Weights of a small GPT-style language model, trained from scratch on English Wikipedia.
Size: 14 layers, width 192.
Architecture: RMSNorm before each block, rotary positions, no biases in attention or MLP, untied embeddings, normalized queries and keys.
Training: a variant of Adam for these matrices, 239M tokens, 14582 steps.
Each number is 128 + 24 x the weight over its row's rms, rounded and kept within 0 to 255. Layers, rows and columns count from 0. Numbers have three digits each. The size before them is the row's rms in percent of the matrix's.

# gate: layer 10 MLP gate, 512x192, rms 0.101, rows 397-406, columns 96-191
# up: layer 10 MLP up, 512x192, rms 0.102, rows 397-405, columns 96-191
# down: layer 10 MLP down (transposed), 512x192, rms 0.1, rows 397-405, columns 96-191
gate397 106:086109137120184138140139122127156120104101154130104124187136109070139146158087135116117102140054128141132095139132069150147134148126112116148084106135133136163102094112108136129144118115127134115159082101123119142114091103135118128141149104097108131086133150145135134140143099160134141154
up397 104:114166144115085118099097116175104128126115099123098107141118114135102102141112110129112086100182104125116145108127124134141182133154167126148126113115137174142152143092104137177119149143125140117131153119090067153136128095104144096106150101125122081129151157115108113126129193090168101135
down397 105:133135135090158190126131129132146120104150124111164081156126143095090111114118106104109139162100138154151095103130136087090122159109172131110084085185108119138132124082129129155128116112136127100131166117138127135120128110083139147158125127110152093124129114122191136167121082173135126088
gate398 100:147142140130143156146127113077146111128101146164154124172118092160176118124123137159070146144138134142138139116108130156116120161142173078108137153137140131097132110127139077093148094175127090130128171132092139127153106151148127106135152089137115137115148125094137178119183124147107130121
up398 101:114125098143099129179111118113117125137099132096142130118136131092140079117177120135105124120159103182125176154155121124138155148142097133124133128117174139160116139129080146098112110144121119121103144095103130127131147121122109119151137110128128135114150120134141147116137168064136121144
down398 100:141116122168129083117105127110147114119100132155103068116160168172085134129110150176157153126078105143121142108140149151139131141147109132153134102119116139116124112135128191077131137128102125127133114141111123134119098119109160143146131155127170121155106119141111150162143137171152100125
gate399 093:149143134112121122106107100140140148114070140089127100124124151133124132117094137123109174143120148134123121143088130089132136094068084073135125139152137096102112123099094141127130139146123128131124131112132100152127095131062120125179103141123119099048117134151074125150135096095142094089
up399 092:110133117163094131122152129149130193156129078144173129148144141111110126108134106132110151157146140139179099115063166100112115135129144090163155112142169149118136097135153108126147102108067127125163119136142110127148055138137150147116163114101137110125130108091129169152118142160130123128
down399 089:140129126111176076166152122108145086132160165144118118151115093131150144156102120114132139127120155110146112079111100092118175115109129120117075097127142139141121138169076137129090118140173151143139138159143133119150089103129126118128093148156150116120139146149135121093105067128124121091
gate400 092:116083122092130150135103118137131160128137136132078147112111104122165101169126139129127135087111140093118112131181126105128126107077086129160087166102175119131097103120161121095172117155109180138107135108093096151124125081125164155135140134123115135096109127080095151166154110116135107144
up400 096:140150102138139082150100129164138142144208109132061114154086142166111133104170096122132115153113128116166158143137125142097142122136119131160147066136137143131114095111157087127137132118163120151135094149116126159084170140120116141110156116107088131103126116130153149181163147128155109095
down400 097:141138192118136063126128121123089122161137166141147111150146151136122183077099153133140086146113169092128102158122117127126146127175149079099133087090144108130076128129097136135145144132159124113124122133107141145107159142086114133094132111142137118116098065145140175128116123116126150110
gate401 105:172134112161128160153093134081120154090131148095132150108141129136124173161169123091133129127139157161120137121144116147109156135097143080115160151161146177162158146137114149120128129145178128101096119107107129101145145160082155134149130120153146124119145112129110171094146137157146112131
up401 097:109135119112157165080130116133110135130145153093134113144104144133128125137117134124146110075152161110145119116119136112124147137119154173106107141106145082108138162118119119089177198091097131158116113165126140098154140099132142095102137141111141128169142128161121086111105145139060134167
down401 098:128118141146136183141132166090143126113154096134102118122105096172137129177110111108140123127127154103143113113139175105156113127133130122141156102099113143105147132159132151127119104151150094164136146124096099149113124158131148149108172098113119115143139110119197165162125133174129152098
gate402 107:125102135165080134112128103092093077157127142137135110123120094118164110167131118145108086157077081127094136116126112126113113117126156120144094122182136134123112155146105117105112076124095093092145124164135122147148115190152113128142150137144081140104113096124053133134125156127136134161
up402 107:124130125133110170118107107115113128154148166114094127156100075108142067112100139122171113147126167129133100116130107134138060141142155107151138108148124145181106097130122141145123073082130143115164125114103158110145124152170142113160109109098101120082149162114106114119121122106135111140
down402 107:094124144148113059147135113151142153134141138144100098130123133160108113161149160119165201113102130143133177064126117162103130114126117082130109094147143111116120146122124114105149155103171125133139108062168102097173146118124162096105135118163091109110140094155102130114132100117131067155
gate403 098:145185121160128145127085158093133194138149128090120172151147133126128097131140119135100144117089124133150141153161150108134120098128104126116117141163107130109124123109131107104148117103130150134131138113123072122137119136090086112168073128172088177124132127121089144074093109085091125124
up403 102:147150099107094129112119142146126138127148167111130145133161117121161103138126101090110135174175152121132106089099167160127095045139090124100160172101107123120102119126080111115137077165100153167132149126161157145121150111116139124111125133176142132106140123132141141135106149129105122150
down403 101:148142152147152055138120119109176147117053153167106126115136130128141145142139123096143143124110153192151144137105161099128103181083119088131133116137161118133128151101135152137147129109121152126143109126107115136123106120132132121126137181102159099096180134116136128124119123082125123114
gate404 096:115164159122114113076166112146120137097133150107064165142121103096131158097127111088103128113121127101130132110133140079143136103160103160138111105166116078165118093156113140124102131132168138159143100146108104104129107106087141142136130104133128106118117086122125114156148120105173183174
up404 097:147107125107143109127129138096107136094168127127148077140135146146140129163126103129137145123141094114135130105149178108134126188148146159122125112123127136073161175082097161132121137147111124120128153104132094133134127123142172115132111143121116151165109175156108132122142130117152104122
down404 097:125122139134169165156126124135136097143108088112152066121170123124146097116120162159144144123108100156087130109104116116094115112116136113118137097135124130133083131098161157147176102154115094125138145108132190112090083131156135129129102143132147101123147145127165139099093084105108130127
gate405 100:088140170123118134135119122137106131133106135154130124123124128091111101127135187141101120177141115177127172142150153079144148136133162110147124169110138142136117107079097147133157127165138081087112119159152128155145159146078142143150139093158121137099122147164075104140139105121119123145
up405 103:141108153103120163142145146117143109084070127134127082116098101128118088124124132119142160078129152124095138131107121140098107132138119159094086128110117104093127151116132133148131115094081115119103187103120174095140112136122115147136150147151130120120124158094129110073098163136126125135
down405 104:115133147102096255142126168114131114116108101124156114118123103167180097118143147144125109133126126181135107156122124120145117159115115153148110160096114125131166153124123105138129097125150121117136150169111109157127110103110075182154164103134147165129148123168114093152133088120141112150
gate406 105:114124183113149150147146101129105116125119110127153057155128124105104120114089172138143128110107144092114102137178108148124117106107124116170101166166125086076110135155127134136161100127129144104094141109158138116101103131114136138155114108110186134138121163164169153167122136147155136160